{
  "vocab_size": 2048,
  "init_std_down": 0.0148,
  "optimizer": "muon_variant",
  "beta1": 0.95,
  "steps": 8112
}
Each number is 128 + 32 x the weight over its row's rms, rounded and kept within 0 to 255. Layers, rows and columns count from 0. Numbers have three digits each. The size before them is the row's rms in percent of the matrix's.

# q: layer 2 attention query, 64x64, rms 0.156, rows 0-63, columns 0-63
# k: layer 2 attention key, 32x64, rms 0.16, rows 0-31, columns 0-63
# v: layer 2 attention value, 32x64, rms 0.234, rows 0-31, columns 0-63
# o: layer 2 attention output (transposed), 64x64, rms 0.348, rows 0-63, columns 0-63
# up: layer 2 MLP up, 256x64, rms 0.274, rows 0-3, columns 0-63
# down: layer 2 MLP down (transposed), 256x64, rms 0.12, rows 0-3, columns 0-63
q0 064:174135133104163052117124144173098132113085145153135073187151152111202109154148192143083173145096119113155126113105073131081110105074148107065135113109148168138099124107112090159107145127165110
q32 141:126129100112156227160099049134141194155125115110123174125115110131069123147082083114148087144149126080158123134129136084082106158127129135109178115168088178098148187138113142148116118096171134
k0 097:118122179074133120092145107160130060179123142128139124057104127148055131116116166116163121132156143206136086138149143139179095082088164146158117138145154079167064098158118135103093157105117143
q1 091:123171118154105140158121089036147128112135116142121089165104065148129164124087121168133078093164172132126103155182208149150140143117086083163135095156133096132116138191109082095135094128136168
q33 135:154086147068132112123073145184132135151086092062139095132162170152150102101138100122181158116157175105138114093099118118164127161168162082136076166123126082175176130082144111155071109100109148
k1 102:107110135143109082087133169150159153044066101142127171191102114140150136138140167078079125152123176095094132141140099111076100140188093132107106140115156159157134194138129076162108173110116139
q2 076:095189107161133149121121126117111086154123146119151138092117087070080165116085071128125091139120127147115082183112142172141131149174149161201138102160124097146121135150041096085172086136107171
q34 095:175156123077067160083140093210100126127072092068086159166142106110126162104149108107128167155113159094098093123174102104124088157135118097150168165162104148150187143143129139138092116138179126
k2 088:069116152172170151155168077159143149129114120125097134146047117183078119165098144077135102090154089123086115159174152118195110153132121109077116121085115108142188152125122126179126108078147139
q3 075:150136108129123076147081129110127209114119122076128045175147093171154164160132140130110171180108103079124148170118083102156163086083094075113126148120157129141100145134190121116127170121155160
q35 132:114091153111158174114104082105183154150119157157187140095120160129135073073130141136138112162168163081114104112109090162092123162156083165149129110125096133130185159206100077153129071107127168
k3 103:149140190084101160149127117152134196079123131084166161152164102125129164085175141139172117147174145104135052127070129114076104121136128130130147089129170130153105137169074082055140115103145126
q4 075:101102142183163117093132156082157087141128193086101091102118112115116144169082160087102133079088132137140144154121125117158073130086098172134100149083163167107108146110207130193140175131087131
q36 094:134130180117099072131082132134094107121140102162113045094107102118176170199134168139153107087132115185094181148066119129129114162102097150113112124136109145107142081166174137164163151168088103
k4 127:157108126053106114121101082087131098229179151160130098090116183116192105109165135133168155108145138148130164085128084150093124144089136154099124164149133191098134092161129131120089099148106130
q5 068:080151076180106177168161141177138167071171120107132173143119115113067154134104105102117083068117109100091115092184147107130151136192146132189141188174154116111140108120131170116110132138110110
q37 144:153096135129125053129148189133104113144096168129084176148119154126170100071155119135103176121129177154091137089176079091142150092139152117159090154135110144176093123118153182163077125123080070
k5 115:108096145132169132112115131126094150064082140092112114137167099093195117140079147097136127099115123127114166177133106152106119195167067162111118141080114188095126182140117133205123150180142086
q6 054:161105103108109174171104116121176150113162113126114058116134146162171127108171236141147143131149182135228122092128159122100130135095129128103129139137086101125142103155148118105115084107190116
q38 109:158098100140183228089091079148116110099106174104166153168106126106096072101103092154174123141101132182128147113073146172162160092090123122115145093082095098137140168123109119146155137133157153
k6 092:122094124149136102076156090140179132145115109094134096187124116134075205130065063139095135159137118134104116177113118149180132142124093097102116158125134105093114129194177126119121188184096170
q7 056:141108165132059117086103133102179106171127162175113123093111148157135176103132157170211082170186162185098109098197112121144134082135136124122130097119139090140111079135095113079123095131110133
q39 105:173122101052121171161097125186175121121108083062121103141121177169143117181148126164100163112128162126163155122076142113133099151163155088080101126146095087169135106101148153153091152137173079
k7 094:097178116102108059132138138123150091195137103152135156142120088116088111136125078116098083112137186124070108182147124150068103161161125149127132155140133184130135200167084120125110186129092173
q8 072:075191086181157141102118152146110087089140152088093104124126077098079144161080100096124167060066090123078144169123144125161138125153092135158089112124110178136148125099123172139161139175103125
q40 114:155146130173165082119118186161059090144147108134133096089117151106124085136179120130130183091154079153127176128084077148110134117126102145095114135048110139125127130154109191164193157117084107
k8 113:159063111133149092118132107100144104123160138085111145104124150075188103127106141125149124096156158144117201064086139160116153125104086181084081141138138178107156070116160107183134175170100160
q9 088:090168117110072152164157149114085108086172128120117147053111114118104141109146119142142136044174180170142148087126195140129141143157146176113140106124084115089123069109116124157097162186130089
q41 108:168103169170131136084156135128086116121109175115049129133104115164110134161099170100127133175136078184109122136203079143167120115191126134154169065110114113168105143118087095144154103075125118
k9 093:169162075147185185101142107139156127125137161129156154176146130119176113133118102073112172179037072099134126075070127149108138177106139163079080124123077144133109153134141130114146098127149137
q10 065:152063160082086076138108134105139162137108093131142068137138160160144172097124122137204124155158095132152105158127105106101128164121132032116083145090126076154149138158107094097075162162124104
q42 132:156139201122198046111091165160127152137083094116146056112137101149180110169130081121161121159146110141137125108070087131118121142113130111105140111091126091147156141164077118170197130100135123
k10 086:192177195105124116146177086105139104122101099162160139139091151123078115145121143140086140162102173069127179190063102147139104144161124166101138108159135150078096119143129050150100124115136135
q11 058:102134119180113150140207128165092106045120104111075112122133087073119180112126084106115129085091123143114106136089212125110134114177143147128130107102104098152135096102089172106174098123143082
q43 110:120114098091121171090134106091091134115133183111085164140132080159135187130122093123080137143081146084169086152098182092133138172106141134165104186153144130128110152160169154145068089208120145
k11 092:113185112140138115099100145124107154137146156072183129097177087090075108135128139110125131094115120126099112181176063127145147115094144075212165118132169152177148167097085123168171099101108153
q12 069:115185129122097139108148070126072128082147104133154174090155073102103162092129058132147127095125148149094060126090151174166103116185143172141144135170117111151102131140076097105147158195137116
q44 087:150173129158152090149147126114153127119204133122129157079119127160133141112148092139164171167155121129083117137168057139046136134150146229083159128082087127117126118094101087092129102113135153
k12 083:117191129146105181141121128159130139100080153115120126150116112154165085166110118088111195190089108153170140153024117144120142148149165128121134103137139145104067133087113073162162141069136108
q13 096:148119151153167122079131148083148117142161139116125113121106154145134121154169167124083134133132107147174183142065111116177102087030131191102130135075123179085078112095192171118145130123136150
q45 147:073120084129170192135171109103157149130127139131129194144119101154146067111146149128061096120075144099202127071094126141133132124090150090131072181120092149120145142160158159179118150087140119
k13 098:111115109114102147134136159143136116119105166150105103129130119093092116070093165132129061092210123127152132113173171123100145133215089105173112100165085088140215135163124166099079145133123121
q14 068:111181111119136146139096097148080151094151158105077147100142096127086154118111064156160210079090114118101108106159087130146178155144100116182131116122114150147122122103106129177145166172069060
q46 149:175176093156161043058129124119110098105165155108124092186149119096128132145135114125121156153097106153126171174051118129170161127058186147127128148111142107140071139093132161116118110135161154
k14 091:098084094171139102069142159063084119169123098140164110114110084105184118163128114182102097116082127153107132158121092088121188135177147154156124177169158187124107132101190141122128124155086139
q15 078:182107165124179073115114134163190126148122087134168054151103167103139109160147193108135106172125153148148164146128047121080131076092101099072151134106136127114128116153118129119153186095140143
q47 137:092103115130106161165141119092114184066101093102114139143191085171160146148123158131128124135129137061164073103128209125142139112116092079100083123143131146139163117112171154086078187159162114
k15 112:121113128107008134106093145059109105116168106156128114123078165164117124085132160119082115124211160139144137088155143134132124120109114155131183165115131080152189156097128164102137131137155156
q16 076:166082142156124148112132143166092138107097089102091225112146103092197163143121113098080140190106125119085121113134127135113122164144196170129142157163089125131124152079061111131145085125164101
q48 098:176113126147081104077086173179130112126140148144162111053082152091116125103154098119119151137096189150162146118154137183127122104174112150132121118117186075162087134064098135070141106167092144
k16 082:120089149157077094146111102180103118098205116125121128092189153147122084164140078122169138136137163089094139153119205123088144163147135129113083114102168179108141080105089124153126108174068145
q17 070:186109156123084104105190161115158099123151065119106101124059117113097167103138176116072093131185189149151163132189124112146067108113131122077150146116126109109141100141139082097127149120167167
q49 091:139117169126137162092074191149164149136103113187125124139133089153120062126133102187122156182147160141143096124131187142118121095135147162144133058103059092106109154142156140161056114136114079
k17 097:088187123170108165161144116088157150086093132159133158199135087150159139151114135126087103172097170086157100116088086129128127125170139116197096064140162158116134153154109076132099064121149112
q18 085:149073125113163134125079124150169163164090118125139098134136147137172079163142147106094152172064122070168132130089047116089095110076114115078076140128106156120152171162166120150155131109151181
q50 135:144131102101152102142122098050154077107163147129119061161182120100200134139167151128138152111131077065099201139140144123156101137125097109072097140116168130139121083157140177125118130137188102
k18 103:086132096058064075097087169073148101174164127161098106146076113197191142107124130142166104106152175161152166151151129114142162115109104136128184147074140109133111152114133120092097135159115135
q19 050:116151169172095151121121165121144099083118068158094203112153185144127097147141184135102113088176186174089164072100162128150123131092163160152117154123168143131128101079117082132154153094132092
q51 101:151115150087093060137185100100099085118202092129139097158140130087181190157137140079107145126102097098140169170151150120078099131067141116109157148120157161130131146110153174112099118102193121
k19 093:064137121109136099084096132176103071149146126147121124064073132154111094122075102173140149128121160174116158185146108136191149129128133121170174091153081076144122176129147093180085099151158127
q20 067:161094143092138121136080136104160139122081121159144044201139133177155154154121165132110154152106101101189146155108071093168113109069093059153120121102131124134119147156198118134116175109114131
q52 144:123100133103119187108137087092206072203145137143168186122072175106094120121093151117129090108110158154122131151108098150117050112142073148135154130125159144105149133151089097095164146104117173
k20 107:128139164146176172123140070144179150110147106135105114099166116187091146102165103179151122169134183089127079149103145097125106107168153136091134041177134100134096134160086106092138100089164165
q21 085:171113107122149111051147134190077043134084088166133164149182146055132101145164162145141126137113129178128161167063115146107132133155189130124113109122123171123125118087102147149111149128132097
q53 105:127184135144090124139133198111159104116181187135059134114137154143145175147139115091089157117119120124096170077142161109114142141179160141128077130170131144123056073110126139091097117165067082
k21 084:098114127127189134120116185066149116098128178138083177116155130141160100145095124112130170072060143097148128052199104115122115126171112153173112193123128142119154147110162159138091136125084104
q22 073:097171103164155083114184156213055113086176139126117115128119092105089137118121076086086131084112120113132122153092159145149171148170125180186143147121133171114132104103160177131143104157093140
q54 144:147137114107065102172130147143107141076180140082096113125140117109132177121132153057096153109106072146151176166103100081144129148126122077130160160114136132147117167081125212141151161140174062
k22 101:106091172139151108078159167133126085098133114138107120132164165073107110137117133088194122089098090175128136117116138102139148102112223134144088156113140137158153178062122178167165105097079163
q23 100:121150069127105160158142118138070130123117113086140151129124092106132144121084087134163136102153129113059075130185175176111151180195141140156134137195090103164184115133096083124151073146124163
q55 119:091177090141112099213118152133065156144178157122156082084115106138121193184100120094132111138140081117125118166155144096096136158084126162124184155117145139050117149126135119102137119186100115
k23 106:150132139137153118067111088141137058202161155145146123034113171104070133156152137128116185119097119142154130098082116133169122123080151161119143187078157108123153085114127142115098144175101127
q24 062:140105119144121107101138167150101073146105189213065148132104152133152111191118180124132191120136087146124151080121130115086088107183150159095074101131125172090161125121155146121121155130093078
q56 116:155124100087190155125107063108102132108133130069154120141186132103106097141098128170137146105107128112148151094096137149173201125163120153123182145155119110161087089118136098160078045159143183
k24 110:160072108154132097108098147111157123175102100104147135156088120134164127143215152127105178124111143172132138076169083125138147130048120111101116203055142117136096118133193144155097137124117155
q25 065:185127121156106181112132110187107079106201111113071154089178132085084107122157110088111154133082160125088174101121115112106139134228130168125115121156143155125140132096085146137150088150110146
q57 126:156105152143147085059112122178076173143107103106160132166165076099192082156161081088120122175101134131147094125114133090137119144076178047109156139157158112111154163113142162160118130096154126
k25 099:157108153143145070095194115091113057137093151146174130151089155092100154146111211148064117066185105130111145069111158128169131138137158122129106126111138138133176076150170129123094121118114125
q26 076:133098129108137118161123084042096203157137143026156151154126111153144111084121116141147155121127087072108111153140051146128119155107123120130147174145142113175145155105165078146148155130130177
q58 130:148182111089113116151096132137141123107125115071134075141153139088120191170133149092089091100116133109157173174053139105215112119129154125120121198142139130162069117109111126119099176123176099
k26 108:082116154139084096108148191116124124137120065213163078110117161133125159139140126096168093108134118108139146139157155100082187111154125103113113167093159126127158142141089207088100163079083111
q27 051:110108153124131133116130151116134163085094085129130104170129094163167170093149131152114065189170194102123065214157147110113129121131136170140120098197096128129129129175098099074101106164135160
q59 112:176114186107120072119164113199101136099134146101079077159132121096103131122146154155123157133088171116065131155179119112112105098094104137130172076153115118154099154127077063182146149117139184
k27 095:144140144114158178123096078087149163143113110110132152113141101160165150155103108124166146177061150107159143142093114073212137168130130054130103109122200120121081149101096135132098058111145130
q28 079:090140084168127196164147126152109132060152113134131200096162095080107093092105114121163096077116132128124098073156178145111172161207133157164116141179113103109154113109098167151126105139127124
q60 124:129168143132186140085117067122166115139164162086070161105096132103059138162104073117113105101084114117129141186116101120155127092125114186140171126073142112144099199140096125148195141142151134
k28 112:113179124144125107134109130132151110209115159132166143099134174142134092132144158161176153114134051123090137105094072135094135171137157132111109151130192151112086072100190163118087125118048139
q29 062:139077102120153167158137115140098115122134126119169144129195127071183078105082120123141126099079086116117158082081118170108161142107175108166099133162109129142165126064131107200162074078109142
q61 124:166092158169217074051132148116092144127058108107117116136180158117111063114115124113119154178107134120115135147124082132201175102135172125129144109115138112131089152083129152140139119083091140
k29 104:157109092139111105112085132080101136089125143153132150196142097112179123159166123131120161080131096165106166064130154150084148097145077127097128145100129180153104078125160138115118187228117106
q30 059:131119146162085142136106164063224156138135140165094119113085149185123136113129192170149083113191174145142114089132142132170120116071120152149117137117150112107086108191155118113077154109099144
q62 123:095091119142152156097095126081073128154143096073171103162111119162102110176073141149160097150163118129207117158130123131165144187118129100118181124132164102137099153118116106125092080113134224
k30 110:181169141145115105108072128148087128171144093127185129093149105119113114144171106141075151138172142124115056109140178145141123099070140129116144111141086094172125094129136084080183092138152212
q31 065:161137128095146080179103135115144174147082154133185070155151166102162118100183177106173109114124140092149136131154061105069096092150113061077108116136093088106108101129138088090120148133116100
q63 120:131125116147190110072111099085116148153102122155178140151176143105107049078158147120155157165140179091118127124105101142111137068132125222142146098168059145139124133114077121089123119109143154
k31 085:137133122095084141175104095094136149184097123098147104128116097125189117134144107161128095178152093138137062159127146128073121179066119145151128133095118166137073096168088066097153140193145174
v0 103:096103115129139135116141102147115110090053089107148157120102129175204138156162160119109168071171107085116094151098146119082162159146111160090097157135126128173155073110154099142186207144119133
o0 114:122115159199124149136105145137127100154119081100087140096107209113091057145137164112150135135109177195114139127147102137146108104166182127140109073103158154073104133087121108198144097106086153
o32 102:188090143103182102089171120140159135131145168169167121088102054120114182116078107165075123154115098099119138111122139140096168159106076136117172175132088077181140133158075155120131118133151095
v1 104:135118100189115090075115132103129139146112165103133108130144112181160145170175097108097158186119133132092077204158181177098099176135123175104126096116143115112105091153086106116136056158127168
o1 107:151205190148145081156173095177080138106136129089151101138153088139115165160135075140124132143115095143097120201118124135075108121108094104114148086132136177110042113087155145154163146138127100
o33 089:102099112143201117091125134092112168122181081143163114063122114094127156081119136081083136096122162068171187132089098067164165105134167163143133181113108101141167171135129140115146141155161123
v2 082:101092197095079079084083142152154147095148116162143087129115124083123163139126159079100124125142159119110187164113163166197157178120116110113093100120164134132151126125076098191166096123126078
o2 082:106157132142131080136145136136056079122108136114153124098198119106129140151157118086076155174073148093152078157091102117071168133190169152122126087149121143147186085137122118136158134098198113
o34 092:141203080143150212177133053109192192140128156156175161145087118125115115135121117133113102124108064119115130119126131160142091127090120096098179142124112137087060132125106131088146121145103158
v3 086:190121018132101084138165105128122129106132113129138153130156169101128110108139146170148086100187162138096188106069120121091127107142150149106146147162066134103167086075152135102125132119190133
o3 086:127126136112137147082129169072130111149139151119066141095103159132124106123111140161086073086211108148126189099101112119155058076124153171164151142121139166125153093102180198113119175148104132
o35 091:109121157131142124131106143180126101141137106119132083149160092142097141126125147092155178186045160176137122153161132104146125132108083150121086086082065140075121203167119089160109083133137190
v4 095:154124139117108111173147123166140199079159148173152131127084146082179137109120097147156100096145120101152138120139150127036144106132137090137124105138179120150171084154090162037164077104123115
o4 088:089085108144075139098147180075186091155092141116148167119124151098135109100117148142160075120129193185110140107195140174141155074143137112179099081146074091159149115138103146107134133131155082
o36 093:178182164146166095159142102149090118078153078162088127211158123118123059131185112118097144123164131138141111112119097094086112147198125123087109126100170138071133144140150115119112129110090187
v5 112:187092075167112112145183090127144153113095146137102144147097125091133182191096124119074132169110157071109150133087134099112147108174136139029176142125183141167149112117122138106145142094099148
o5 094:133121148182169131122160132130067118139111159093131153080088140102072141139065113141110123074093063187068157103148105144139161118178127104190162127099123150155141169145095156178168134110090111
o37 076:106175101134095117110094141145174146061110124183155100179195084143125123146154139119194147139130131129152105149128129089137108197134116175128062119101111147067103164092157115125079080160088121
v6 093:119078132078116177126121128113097131134140154152110112118160141175189099132117100078157142173107189157128094115167081057080152155170155118091160083127103110191164099175096176135104113151114112
o6 115:107189172147118092109075113088091122090114102117147142106123089168098202137098133160167182068154136176136110096128082167132135165115144098187150110108122116125119126136187071137121131182081144
o38 085:115077157131137095166244097091142145151137168137115105134118124123120097121116115121121044096184086107118147179126184150146065113133083149101136129115182147115157132085107152138154157093141137
v7 101:081035154119093111089149132091159098118105108172112135122137106127127087109112148192134086105137131110132116177117163120153151111129157143203131119188074146165124152113142192088124145074088171
o7 092:114070167148140168094100109072179153163116091146104165152127155155112144085161114100060075114185160090148149178130101117136089140143096194132110106162116134129160114117198118107073135095132132
o39 094:142185076089097064170147170156106123073171158119113070114142119179148087139114158168170158085118126172136143090139133126133143110117108078119138118084135092124091150135110160153181072195141120
v8 112:135177154181171113075145079146117155079100162163145082158148112104143095097095121193114133172117161116100118137176154177142128069179078140116123091166110098174082131167100100112125114132094095
o8 138:083116135105153096187150069124080213101147107082119128177202099137119170101103088077168114121148091078120106156111090100164137107092136119159159127104183147146142152113143116137163122145137167
o40 110:150166116127089164087135146171163093082092142143143150144097128162124114149135123162024124101110119121136146138113080100063111152201087100126102151173104116118104152154182137140120209121151107
v9 097:128143112212134165097209134069128138110114126107171121121145110155130132193136119071151160164115116081118104147110162102112149114123133104126074117123069121161202119111154102126145073060137147
o9 082:134151155207162116110100155091149132168094189154145135132132121138124146147095170121133132132094086137169151118094027098093120076132128104139114112129142146125161112149167033169093142128081158
o41 076:113022143096131150118092109101140134107134087070123132109090173137104136127112122130128139074131136172083200131180186136136077138171117145131142144090097111138099166129140198154183151157127115
v10 099:138146109106140155059104104095094057159153128179122123052111150100154120187143126140136171125112103150144164090097138107148152137124055216108158162115157149117089105139097186147147109115132147
o10 112:136095149209136115127131167099158148128165133117073096041082122109106132174147142149094134144109172187073163100114146143157168101124143193083128119100104132102117145133152176156115103106071099
o42 089:140136091148145171117132103150160070127099124113115179195083167189147079113104144087065115094116134134185125137157106150115098170130102080151089108096193136132108090139103102147171118158186147
v11 099:152194176145142097179146134153154166073103112109158131160100095174188179155184110119107169125134146115117124100085078075086127119137184141085136155139147138097119082137155130083127094076101104
o11 111:084137089134054197138122185105076121159134172102140184145169113134140113137106145115197125160116112128089115132156171190124084151114169143099123148141066145099142127115100083073111081144149122
o43 100:139131110136169076113108123163142089121084126199126076122109163120085111134089149146094127122154097135146094165119083054118125126204113151191122082144148096183127140187116164167136137085107164
v12 089:130127093100191111108092179167138135147143170132123063120112187113144094155113095098122190166077161127154135128082081115176159147071163094109091133064148140143111145121099110143127176099106176
o12 103:085146137111205115149101142127108132131118162111149127151150133138096092104088163206127182083171083114096129150145079130112120128141052165148132102125148112155124153094167065199106118143073149
o44 086:141166150152085138127121021088078156137128120133131128080110106134148151157145127127167122091121143140143103061097127183144123152070184124128196146170141168108108081150102126126179157096138084
v13 120:141174111146172148103067133121145101116125149141155102143175096114113177131116090115166113118042101151143159154124104120125093083146130082194088085193029131148144160119163133133134114150130148
o13 110:164091108090110098123017120101152139206130135164110077124128157172159080144150156139179144164136157104140143115141082108093093107057108100104140123200110144122167146155121118121144130139121151
o45 085:128103092103144168127125158129092172071157143104131128193145101105166116092125185060079137109129156099191138096094147101084175125166108190112102140097153130131117124111182107139101132094186169
v14 093:147183141118166164128138111173211184117109124107091029063086151123080191134154087106083121140093163134138111139126129148161157149118092128147132108146143111110100131136051148123138115126139140
o14 098:168138108126149156182086181134043152111154094047123119169146065129125140148111088179118177128153111143105179148152163119082095119148141125141174085149117092163105160118133079141119089100123128
o46 097:110144159108147092106149096152119104134103160146202163128156159134148153100116179069165071147101086097163054133114060112111152139170140099153097119149156158151139109156083053134143114138127177
v15 113:096125165179090152138105163138148172107133102116133109065155128113121088078184168080102102115182193121175134116131160097099090086165155160146050132146097117114141112124097199110125090133124134
o15 108:162149154103150136122091065098109174128153077119180136167181101116154115087175141199151091136155135118131145115114063130088135065102143085119148113163127174177089102127113063131120171111153144
o47 093:138105169087156042141158129188131108132073141181144101124135141155118113127101051082135171133130159125092098175094135153120128173116066143125189093097147097126149145138104149129194112166117107
v16 098:092068104109107132132144169110112124167073132140132123142117142164124192101107055130135103160106197080092126124160142100118099047175170076129155097132179129187140155155096151142094131126143145
o16 108:103170175136144145154152085148090156096118130183150141076125112094063146088097104159134151078120143096174108114162090167136070108127126139191158120167061115075109133145174086134144183135137129
o48 097:106145072136076168157083145084147187129176166048119125136163081168178104112127116081148108152142112128112131157099163080067177185148092170108109105129140162137125138104133162146124093150104116
v17 106:181125109137131106163158121146127120095147087110165096169140071092032115114156132102162109151154173125069134141098108102125152117144174114195115131216087107130136164137108101102135146106115184
o17 099:161093146153132150097121142119148115189139097099106113139138141096109087121129117126171149126131215138150084112148127109056095072134113160164141134102082158059134114173154155073123165135095210
o49 098:070174140090115096176119153088104139082108192180160107106157127146149176138158184133139095120166078118126169136108130139168096126132114106063095079167121143166138129107136086145141096133157052
v18 093:156135167109093111157106158149087158091141093156058126129171139167120134083161131097151103121249145103184172090119129142135177118184111103125148133152124091098104101122129132128105105095074122
o18 098:158138150150088138128172118102153146085162111143129161175138114141147147066171104122076065122169171128105111073095139179103124127098105139138208139123142126150133110096094151049190099085115143
o50 099:084096177103079114080116126168094138139066154149081130111121125136080139141153131159198201153139143145115083142179113081136095091163108144160079094124111145170150119121144121171090180157143088
v19 102:089147094156120173131088145129131173132112162152108170155164096094104132150104165141112152180121078011092096089141175121117150079106147170122160136130141088180135125110116135079148090124145170
o19 113:153084130145141124077091125143166135116067127199105183191124096132143098142117078128095106154026137185121113107139128116116181124095135086183145160149138126161120160138071155131158118138115120
o51 089:130175157165116124144174141101142150066225119076135086059105107137159174136165123149156169117162119151140157122085101166116119145152096132095116077065161135073099111128164105137128117129109091
v20 091:174102065147165093122105133134153163151104171127070122133110133116159112160123129134131197133019112104111146080107146117081150153156140127081117164177104120139119147202090144134148135097075139
o20 101:108103146158158150169108121105085140163156171120131120137173140082155080145125177098142182063095087101062123126129122122070119127146075156138106102148146169125187115071176161139156179107097101
o52 084:098147115133120102108129120166147169037104130134102133156115123181095171130078107151139119103200152117189128069105084145175146122061137114148139178107148113103101143141176099190100103148109145
v21 106:127121133087155111183137127165107147127136052175169130111153066167184165142106123152139156063109077097097171149148128143129164070134080082161133074124114141150116121090176070134104116142141147
o21 132:170108149150147160153138157135194133148181087132073128096058167129143082101138162140071110164135214176149161113111120143099130090119123152112130135092115134079111112114058144151101113164124078
o53 107:141110015113077150107141117097149126107077151114125138141141124090108117098140119139108122106058116126128126098144115115095143168179110135134124182184120099155148166198193143104173147114162183
v22 109:141137108128083101159158119139174143125139066156116156132060134215125127100147107174071112119142118111126111125111126106137155129077146145162187186101162080194079096157094125131142122149143065
o22 113:079181070195123207142175119118117130078133137120120169153155077120073173106123107135113077072108121128127079131147212099142164111176144116178104141152122131108118118139121150094114100130138132
o54 088:137115131118132126111121183185071121139173143098128073111111164084117104076092158087110195140190153103121177124123106156136077142134135188142142076172106116180132140066104117148162092096140149
v23 099:105133145106122069124156079147122155160161143136126117112039185139148134101115142088143124151192111048120092108130124163121148181122099151106183187100191142162137097146082143088106107136105131
o23 084:134106073158097164119141178141134150053188093074115184179154073082122180151101094090051128117130151126108139150116148138120141196168140098187115138136125111139153148111104123119123092111130123
o55 087:110159196107128089176142096133033069132068107158091114080135131167134123154124108180165122125120134158117129140145169119162134076148129151078129118133124130112097110086150149167125175182162073
v24 107:209162155097091096123139159120177129125156087144119143119099160106173140091192092104082128141121166128162129119095127098126178137139104151108177101102213142125083088133073127117059110149147127
o24 133:124154139148082162152157087114137167048136099064137167086123067192125158104119091153142110123105132148109130141120191151167192123107084103198130133122086099104098145126161131105135124146176100
o56 088:103128111100141143114076128108130108183144137211089123173152156066105080147133130127126106101145160133144095116151078132135085162166211129130119082170154138159171135124040123157110097135095149
v25 095:126156081175174139126102148162099120097098142160096128152106083093130125127135196105071170065177109084114159146096106093122125111126113133124149145167145209101209148160127117172168100109132132
o25 123:141127075132099168112116126098147088171127118152114119110133195053140084152190178171156149127088170168111116063099174164118113132116143147089087163112140139150136087121112168112123161108144054
o57 096:123126148168141113110144142150178196093073169205130184121074100184159076157117102125101095164128111132112119127166128122130151099115111116133170092108028136073138162132131129123132125152087117
v26 081:126133166067092128078177134176111121109131107104161125124164152138121175101179093080135125132106162163133106103087161085103143089119117107148198158060141092153148123128102114091168165175145200
o26 100:129145118090055168100095171155147148098117126105077145090154100151100196082137130152169107120120179214116135102185181103100132112115091124139172146117099094094104154125140134187094146138126098
o58 075:166106163154193115187150088104102107172167111127174116142091171122121083140100108143154126078160113102148121105095116168148138123186130132122027116166102091157181087133127131063131130127143106
v27 093:078131145154182101130115125166141102179213114102141182096077121143134119143149135195172119115124110120057129088127104142063118073095085159080150134129186164140113137141124122144155149130083126
o27 120:163105115150181167142140133148155090165125086153112138126127174043165078113133184101172127162110164172071151089161167133139114088135192137074089110126098110117167084115076114117128103122118138
o59 094:098100111128053111076108179110109119098142164084121117156169109175113124168145095127078128130123128099198143159067130105137141151140091112138130156139159165144095153104167204143079162102177081
v28 106:115114109190162142142125169112177126094119130139129116069090154109119102170088131069141143115117123108078106062142201119136084158113155128115136183152127077103189132084169135181105122189144113
o28 108:138143126143158135112055115138119106124081144157142161135154129136162104206126143100165175121123047098127134098092101133159109160117191104155047166149125115148112132091173124188079133111081112
o60 095:093110112118138142177204137119118174130135157083147098137121090134126138102089144141097107151054076126114103180170138174136149106076065108091180109107099137118175138138156107105192109130188155
v29 089:130127117171095143117059133146082142181118095161150112139085121126103091198099108125096061125125120103131141113098068224154135179115134139112137171104138122139132167177128117107125104173065157
o29 114:116127150135086098134185175191144162051093100128122138130141148100127088157171106077082149135097196097114112150066097100071151149154118146105137145113197158129151097106142152151156138127115080
o61 077:143099074111161115150123044131088124149162139148116090176166118118140120109140103167156101129102105153108119096076192145132161137115139090111104103170109157153101174137040131164158178096148188
v30 109:146118120135131076144105114118126136158135147152100117105073159159145180154118103121093149111078125077103090115145100195145195138065133120069185197144206128177132137118134085140135132125079131
o30 114:151163107206181164112135165179105092105141166120111152152154167078118096118092166070045140139125108087109100128171128116147102119154143186099131131125110162135139125084096164137137068137122073
o62 093:116061102094063121118146115109096153080100114111129140116150095115107139174152138135229148088102177158125145097072183155104130134103164096191107127162131113140153099125151124134142198106138167
v31 103:124086149083150102107126107176108159178171108155121136122143149152124115055145046149152090134211077118107152144102153083139126140113087170090144121146116121182158133102163083120142102075160161
o31 114:143107133076111135169117136121195122118115139129136168123132153074134119067111102137163022103164134190116165141131148115146138149113163164162073113127084067130160154130168149065131093136103157
o63 093:124128105135117170063133119109090154131139108161124104117121109180119148104140157111127210138116147119173121107133118156147123075190108080119155144153085183091116097116078129197068168128181072
up0 085:116106134109190129132083119089170069054053135111135194108168085125110113121137106151128137130150174134151140122128189127079084136114087093160104136163203185155122141165131128130153114120113158
down0 093:146097069049116114122130163167104091144076173142138099150131118133144174117172092099149186139124130145127148076081083114056138138119125066199146126165168130111118139168114139132161138181108137
up1 062:124119149140146143165123105155098120140068176149158127127115093137118120158148064162196130151139124148135149128108150037079135116161131116126124131158132187090110138156142019187127170131107159
down1 075:134085148084157118122164166157100036153135099124149163118126130117172160136156120125108148123170131174171114088147129069093131104050137170077169148145082125137152126080187105094134159103167119
up2 102:143157073072178185143091059140126117099092145172100153156094108167113122126102134160061144134068180069152097095146137168134133164118094093125177115155088100148129140173146128170136156127111116
down2 081:145143186147130083111145148094135172113152077106187075065138130140141132100160161109203117131121069196138133180096115167122120119123166141151084137100151086113106085110135164098143091093120178
up3 111:195151110172097095119132133217102113176146119156167131098188144088125092121095082131149101122073131116109154132157114097060106127164130077109125136158106053148113141163161134127107180149151136
down3 121:092134130168104110116118093174114117090123173128133115073078120139178113107166133092099104120121194140121076142148150152180106116064079091109162099062184137165152111148140136133158110151145205